{"n_layer": 10, "d_model": 512, "n_head": 8, "n_kv_head": 8, "head_dim": 64, "d_mlp": 1216, "vocab_size": 32768, "activation": "swiglu", "norm": "layernorm", "norm_place": "pre", "norm_eps": 1e-06, "positions": "rope", "rope_base": 1000000.0, "rope_fraction": 1.0, "qk_norm": false, "attn_scale": 0.125, "bias": "none", "tie_embeddings": false, "parallel_block": false, "init": "uniform", "init_std_qkv": 0.0189, "init_std_o": 0.0, "init_std_up": 0.0189, "init_std_down": 0.0, "optimizer": "muon_variant", "lr": 0.00128, "lr_mult_down": 2.0, "beta1": 0.95, "lr_head": 0.00319, "grad_clip": 2.0, "warmup_steps": 200, "schedule": "wsd", "decay_fraction": 0.603, "decay_shape": "sqrt", "final_lr_fraction": 0.05, "batch_tokens": 32768, "seq_len": 1024, "doc_mask": true, "z_loss": 0.0001, "train_tokens": 459800000, "steps": 14032, "dataset": "wikipedia_en"}
Each number is 128 + 24 x the weight over its row's rms, rounded and kept within 0 to 255. Layers, rows and columns count from 0. Numbers have three digits each. The size before them is the row's rms in percent of the matrix's.

# layer 6 attention output, 512x512, rms 0.0568, rows 170-195, columns 256-511
113:089139092088113104180133110101104135155121136146123148142159149095165135068118131134097136127156156094166163138153124067112124124121130125122099163100143146147091124148086114147117105130118145094139116145124133150139136145141124145080144153116165126126115128130129117144138125137109134114142170115171133118080120110085131171105145132094103139133154147080126104158139124144116132087110115126133104129117126106134164151135122130128115113142148134109148133148116152139141119161131146118141168144140140127111100117136116140116119144130131135142134118120122133159145124126109152110136093067131108086113169135156170106110151087177123188052170137140086072137144104156166204159121063156173147175133075096147073110195112126039118189125133132170138133106188133132204134117171126
109:094112129099156166165133159108149103097127131100115078104127113119119103103164120152117140119146109100156129119138157156187118130174086128128131168124121134128122118137127156139123130139156102140110100121119117126145119118153105093151123154139111114107117144118102154159103177154129123141112127130095118136115117131124136167107146155153168131136134110154118087117120146087122171133143130155123126113135159143150104095121063137148114181121147097132146127157097096097132123137111105126139115126097148098168138135145100117144108111147134092136110112109108118140164076192120162124133137175109132084113095096132171108106102115097079143087131173109187088113158070157132122127144145130081090101151106134158089105132081116163130142064086105086076147128119168100100111149147177
102:177168110143163113118120149129096146117125135158159151139104130112077138113149163141130165122179153147142118109132101110160156120123106129193096084150130152144173147137149095155103150099151132148109199131150143140075143144129101094127110146149131150152169098160186117127115114149115139134143145110131125138092123130092105113101108074148146133148142113144146115141178079090106105122137101127171116123101112123117143054172119103124118133106147149106122153101109120093113139165141083114131096140136121127121154124156131108143131078145110184102111129141135131130145134136130178147124092128133114121120138143091152155095151134146138095116148099160106155072129130138170161108111184123134105153130119167152123132137139108124121136137135147114131139074078096125128124142131126
105:123119157116159133139118121134108096115134138125173132155134126116108124115130155146139089144147125133139098162140155146120129105118101144125120125090154169162115126096128131154129126118130132124124125125110101170094183120122108118156154100128131111120120163156142130141130116099148129121139144113109168146132123094106124131112125117094099127117110142118124106102131130140094129131132136102131158058135136166142169117151108143142118111059154086091099163139093090174144091094161175137109105145062147170085111163127104124140189128123100118143143132101148116182135118146151105186143146127113136150110135096144129131111151147136112127116140111132131141137135140121089126116148101106143120123126153126142117126129138138107091155130155162134114135166137118115142125156135098
105:095108109133144139113103126121122095132142125105146102151084088145149125141137086151125151121123120095122151134107105151123119135139113125098115156118118139104131096170189104119110154103115137131129142144118121084137131106142139142142086127132113086121132119189102143129118121123125085166114150131119124121136099084082079146127143161135099112125131087110158141155121121136135107178111156125146108118123106173130109138133133126114111152143132113137150115139159125128100111121131110139089101135156162158163123156118142105135141150138134127151119118132098126130137111134137144124158163120115121137107137141142123091149080119155106147093135118121123127141141167152082094160139116154134110161084116143131143102108121127110130159117152133111131108164138125137117157133114182
091:117093127144125110112146124136123157109126179137133089084117134121131132161140132115113154113143141130103126101116087148128137132113140118157130147114133104110078137139118103164158115118174120139112115117151122140151125123124074173140146075153096138151161163145144138155151191122093101114149102102149108156126114160108144168133139147148174128120155140166122119137105142120124128142175091174138119087137121116133145140105116121140067124093136145157160128100162131147115124153126133148107122124122187134101121093150132114101153104138171108133152127142107120131070112146120131122147093130112118159130134059200148120101174114071164143123135106123147115130158123168149118159200098098152159150116172084113135098113098174128126144137109169154109130162113128151097120121135074
099:099111110135149146146115135134124134146141138097133100119122139140162153132120130137140165105091145134126141174122152107126104131123102149115110154119155172151154113137118135112157108120105127118100120088127155098106127112140145146086101106122098155192121137110111131086098098104145105100111084122129139126137136102111139146125153176140095120120110108098144081199092166125113131139119151136182120121165121129130123160134136141138166136118137123107148086143118146093127122152150124089136128128122104147150127103100117099157073095112116132132157136157085095150114145107173111108146117134139105127131123107144156114123146139154113143107143136091160101124154137100122081101073177164183145128113079153092131087138121128089153114093120145143124130159119150171129144133147119
099:142141114125096109130146112105125127110128105134160132120145111161106093128118139125102122139139146151133157146159103147169155116096163116112136122145110149107111136136131129118130138120157144117087149118110106149102118107158093143121109155154122131149126157091113095104154124140093133142102138118126145050126125146127132094160144149095113130135145136108109156097160124172162104129134136123156105131121162091187164114086088122136132147143148141114130154104100088159129108128108112168146160120117176166110120099100154161161146141106070122083172103129121111144084132120129109137124137140115154105101120114111090113117136139102123130132150071099138134119128146118137093103095107094124122115159128166135122094126122145135152140132128130090145155126122148112112118107112140
094:099128159124113119108147147112120090127116115122098161147118128118131135101116122121124123097121110107135151123122070086164145182158118100136109134110123145103127105095165150132120134131123130126113115128119134129150153126104109101107119151127133091116153154082123120136089103169087151139110129125139083137136114126069154137081159110135153136096113128150121103150146100164085147132128136132133164112078130122100131128144138154119159170151160125109134123126102104129087155114120112150119143109148136140134108103140102089105097123135107178107128116111124125093167127153111200152120141142123146141105151148153095147160112146092117072135125134179144139139169100095141179142162148091130153135116129137139124121134098085123145141136135152159123139123210125126133094147090132
096:087125133153133111138159125067106160137147109126090112140095136131137190092145082117132145157129112117155122135148113117150152102107143119151107160115107145137116122152130122128150091134116120100104121124146108151141112079123149146126136096119143132128120144130180120133133150154161131130142091100119142087121121170113113160104138084129151100113116120120168135137124114148149133131087128117120128114122109109124077124084170141149123155126124092143141138166083162102096108135163140136096130145118117126126135117130100085090106135130132141134086103160151103082128121141143122122145115164152137111112101110122147165141098148106125118123099115120116100128110115146113110146187142088109091133116129124109139096081151141108098130116123137178193143143110110123141132117144117
089:164129104120144151133186106100163098144127097114134128138151170121114111087096104153087134082115120137129120116154157159152098117123129151113115143109125122132139156139128170146138136166142140158142153133158119110119115132146119177107118112095131123142119122139131112153155115107128132122134110144149155140128104160113088103113112172109114117163129100131117138111137082129126147127128111123148134137125121146134110146147144110107086163164157144106123178082094114158101122098084085157096145138120116126159171138139127131104109122124128158086116109097165162128095109098158091104155055111143160114123175120139173122098163109098150129114128122133074133172088159129129159155120124149122087135090128167133143123168115178149132108074083161095053124169115126170112157127156098
092:122095139137149166127160132141131120141126115128123123137139136122136159101118102157125135123119123154114127120115119127123137136122153116120117152114141123109148108147142127142122136153123144138133139097112094101103139133121077127119139128123120080121118105159105151118132105130152130162132153132099119160158111176121122122092127112138114096120129108138104150137107157145115159156132119140100151120123101159087120103132154128152128142155105147123134112147077129096165100112132144195092093141131155085154141151134126114098117137091151132186129138154076125099107148132159134111075110137173106110127123164138116119125135145131100117097055176114111122120120120092101103142110139179142093124112128074115123134108151148093098169121122113139146144156124130166199116105140149
113:189087157114158096157129071110151146138166150119140104124102139117130146127102173140117100112120104152109137100087131118115130117143114107109115103166104103143177128103093179144153116102098134145134186135120131124149163159135131126133139099106140124079128093139135108122148125117130136113152166107157099105107111158110140098149146122127135140100119106114116152130114102134115128137090114184123127145195117150153127157106120154129112180142101116095132157130112151130161129124134149133131103128111134129154155185121110127159144131110193100133111146077134126096165101144115125104119148110133160120146177146158131179094115156156114141199053096178135158123119128139084145096129138112104121154160129138120160129128164127110157117139121115102113098094129074135099125091156084
091:142123125181119097164124166143162091087155091136148098131152109159127089141110132152096152153127066114176108105126139127141102143095135126148119127118135133145113096064124109114151135138127135137125113131145144097109129100091110117087127101115124142128148147126119090151106127158102129114150175170160132126134127131133120123129159174108121113151120135112146140115067125119132116164093122135109115151144185122082079153094146128118104123120130116151134142138119129159164148149119163117118160117108101119143126186080121126113151119151119142113144095142105122138116128139144164159148121129106063084130106176118123149174162117120137104142163134124188098120131131094123125116102116070158127079107086142172132139160105168172104111097114144119124158116072140104137128137161070
088:100139121112091131113136106121143119107120124130137187095132128125137153151143105123152129143142146103129135144143123117146116182106137139118104133137127101118100123154167136171105119135156101143093079125110078155111126148129129118100112118144096134122135172099117149123146146145099165094096114111125120164145139136137119154144109087104176158138127101121155132108175119082142130147134171157171115102124103162125092125160108157106118125121104129136171137132131155171157116109113122163128151114146124133089145088089157123135122093107116108082151069124142154151140111099059166120107141149090098111096109075093129133138125140136118145166160137143145171160155142140132124127130111140121135118158172115148131129144162131123126156128144145165061123120117151095099117107156133
102:094132133157142097088109124182130136109146109125140101177132130134133135133143106086146141090154116148113148151115128140145129098106122130104092156138125119160130132125130148111111089149116111102115172115095082131110117092098120071134181115142123101113116115130084136141115158114114095131124119118108151122169110093075153128128096158136096146149109146136110154095145152093131100137133173134134158158116136115113122136121150110133136135103125104105136115142126101143106094128135128107097137119131140127136153139116116153145115198096117157108175128172134097136143096156121112104214126146114070159141150106148128151134117124165134152108157142199127094115119142105102124109095128175111165110136131091157126139114113111117094119086116133116173137139119142108120122070170069
093:139107135115126113122122118143150104137109150153143150137121148114129125107141146151140132165145174161087120133121121112131119122135124118147111126129114128123135112155128115146129094130136157170122119129151176125168103166074107116143134136133128117077139122143162147156122171142084107168155137102146124115138119111159138136140131120112142115112160127112142133125116127158106133126122129111110136109112085090117145126125138085128085146165104154158080130171094129120141142172133165101143104136154104117110079104124155083131094085145126107110109161121119181068092121111108140098107135149138109102151164124104102120146133147153133117137155106102134125129125145137090097162148127128131097124146127133109144136128112129111132112106115181162106121140131123162113141130153134
107:133111117078140136162165133149122108138132157122119131120139109134152126116150168126139172143134127118115087100105128065138141137140129086122134080122108127134149145127116139091173151142159129110108117110108131119150120156129121145117145109108116134152106161087139145098155087183085139139123139144160144114071168094134143161135124106131111128107106144123122112095143146128129137114121147128129128063113133130154138131116142135116155125129119131101098119161095074136074111106100130110127135127097108135117105133180127132099139166121115138147141151110116148123141090123196130162149147106154133136133139153123111158168132131143126169144076119129122098128138149133126123118121144096093102117157092191131113141077141133114126157151144100128087120175079152134125111121086214
099:132138132161146137095100101129139157141124127156143129124132129128121110126128100116141162104115141115108080142111137122122086112114108114135134086129126163119142118133149137105117115137076126136156115145116152121148114171115125149109144121123123108123158102168162165129115096117136073149125087147138133125083124138116110138168116129128134135156076160159125111125141115152132126117177150111098074114169120129084111127099182152144136116146129115107137151131124103145151107131086157100124110155130154152086077121175092160135145137143071119113111131176158165142089107112158103154118125131137078180165129127123152092127106110123130089136154102121150119127158110178114144164113146074154140169142127142125127155095146109101119109181158120173141109132168131106151115144145117
102:156117141129157124095107165174123135106113098147094105116137096121157118109152128126104128099161114148117101142129091140101082161099151113098103081123095098110139120125130138150117177074133129098126125120111092127107154134128101129119117114124109109107173129106160138143138104157076142137135111152115106140127115147140140125125120177110134096128138154140113141104137132118122146143137109135145116117105153126146160143131136125145148133107107151137116143169115147157126130116138145124174143124120156127122103092132107114133131140135132130139163165124148153113098121140129123153118125078126174102187170129157156085134040168087140159120186073131118123162128126137100148222134153122153076093071148098118130175189190142115183151192194089135088076113156108086184124125054080
106:130138104085115121140131141082155124125101127136128131110154134086109124099132108150085126125138132134125141082132118167099093094140142138180114110091143107092128133142096133128136119156182128151121097164150136123119151136082070117120110117080104134119123151122144125104147137143137119123119182127135117134117146107168133133094161117106108118117144133126120188121139116164155139125146101151125130132103115116164114119123149143123103182120131152097094165175099131145119132118114125106100120104118108138149126140132138156110117126107124140110112131090130102132123114161134139154150181169137154132182128150149097106088122114118102124080205073113117161091074164091123081170117123158137096183052096162118098123081108114123157145158141147093081152138101208100182150059135199
098:095119169089121123092106126161131112126140150134118148136141133152142057137170136137147099119158119144146119144119120107134136151127104088101150119139137129128118114133117158125126138104157099134149119149102134114148090062160144124109094107134146135150138135104142135157117116135114141108072150151129161113101135169100108155166150120137120139118124151143155112142123111154147132133126101128138101089106069154141089107130158104176129134130156140131171115120142185140139093143074141128085125114126126130119176113139141110128134120125111168161170148175177118120124102148127119120140131111146136146108201124117140123088154145155116122139144147141123113163110122163157153143203077160109101088123141095093083135169133135091125108121118124134117122080109105114112130145122103
086:101102110130111163108130093138111122129108188111094114145142078128116110120137114124186109128119104153106098119121140111170120112125115141107140157120198145170119105117146112118135094138125126144151146146151107104097111155141121094144139148124138130100154122083122154134112140101142149133086109151147113120142130101126154114132094122114140078117152134140157119126086114124091164105079123120128116087124144131098127143159113153153133116100154116113155144090114143116148159144107142130130108159109115130140131146128117099117116110142114126150128083085132108118163116173118077127171105140140112140173124129123105110130200191171129075126152147132088140108130111108081153090146134147131069145105105126116133154139119133092174111145125162124154141127092176140117145186054173
102:155172126170191150120126085125160104123150185108134133103089138132123122129134151114123104135122121092126138107140154125074132171094153143122132143124102081128151194144147121104145110129096128136112143071136108124120115132144125130145122116126106149101102102090129139181160149107102137154118125105128106143173110129170141098111089117151110162120103115114126099158113100112154126186125124120109139125155115103154106135114117093140135092114164153132115155138164145093171148120067123122149155133122124104114131098119111115097091126146146140146135106169114143140108130147118105106162094062155130165113178080131166127082147197143139144070062132108133095128118133120138143078113120147138138114086144061113089156119106176136113207088146135185101111123096155138143092140148117
103:103157110123092137123152118126126146139117147150132139166141156135142155161103146126149116112101144108189115140154137097108161128151157138130130125146193102095109144125141109124099124100145155151139156084149124138135070125146132123079091138136150136079127137126101106096178128075129157122088091113072126145137132129135111120099152146126128106126141125124115128141172119142119146091136126134158113138084120154131127129157101112135147124125122144131137122132131148110093145141136124142128156145140121100118130125135159081141102142145140129116139130126118157113127145108156154109142118141065119097151195186152093146144159055154150190172153064162115072138097203136118141074134064199090124169166086154068097084076168194097109108142088112094158129160121092115084113138154140
091:145132100132100142125120122154175127158125116084177123115149161123101085119175086101132149090153088139142126089132112127090097124143146116161091117112122127141111124136096140132151147133106113123126169140148131137079135169130117170120137095136112141104130115113101133132150138081107132118114131146155123127121154077147163117114131154119091115132139146138113144087096119098132140130142165102137140112118136112116147155163107157113146165168145155109163096119184112140168140105109131110127121156079101148161145173163157123131156154138094125126118109126150179113111155095121119101118140115103150140145104145129171147129129104114148114096080127133114113139142161135080134196106131197107067127073126140153163115128125202140184091074128133111155173159092108153131103123148159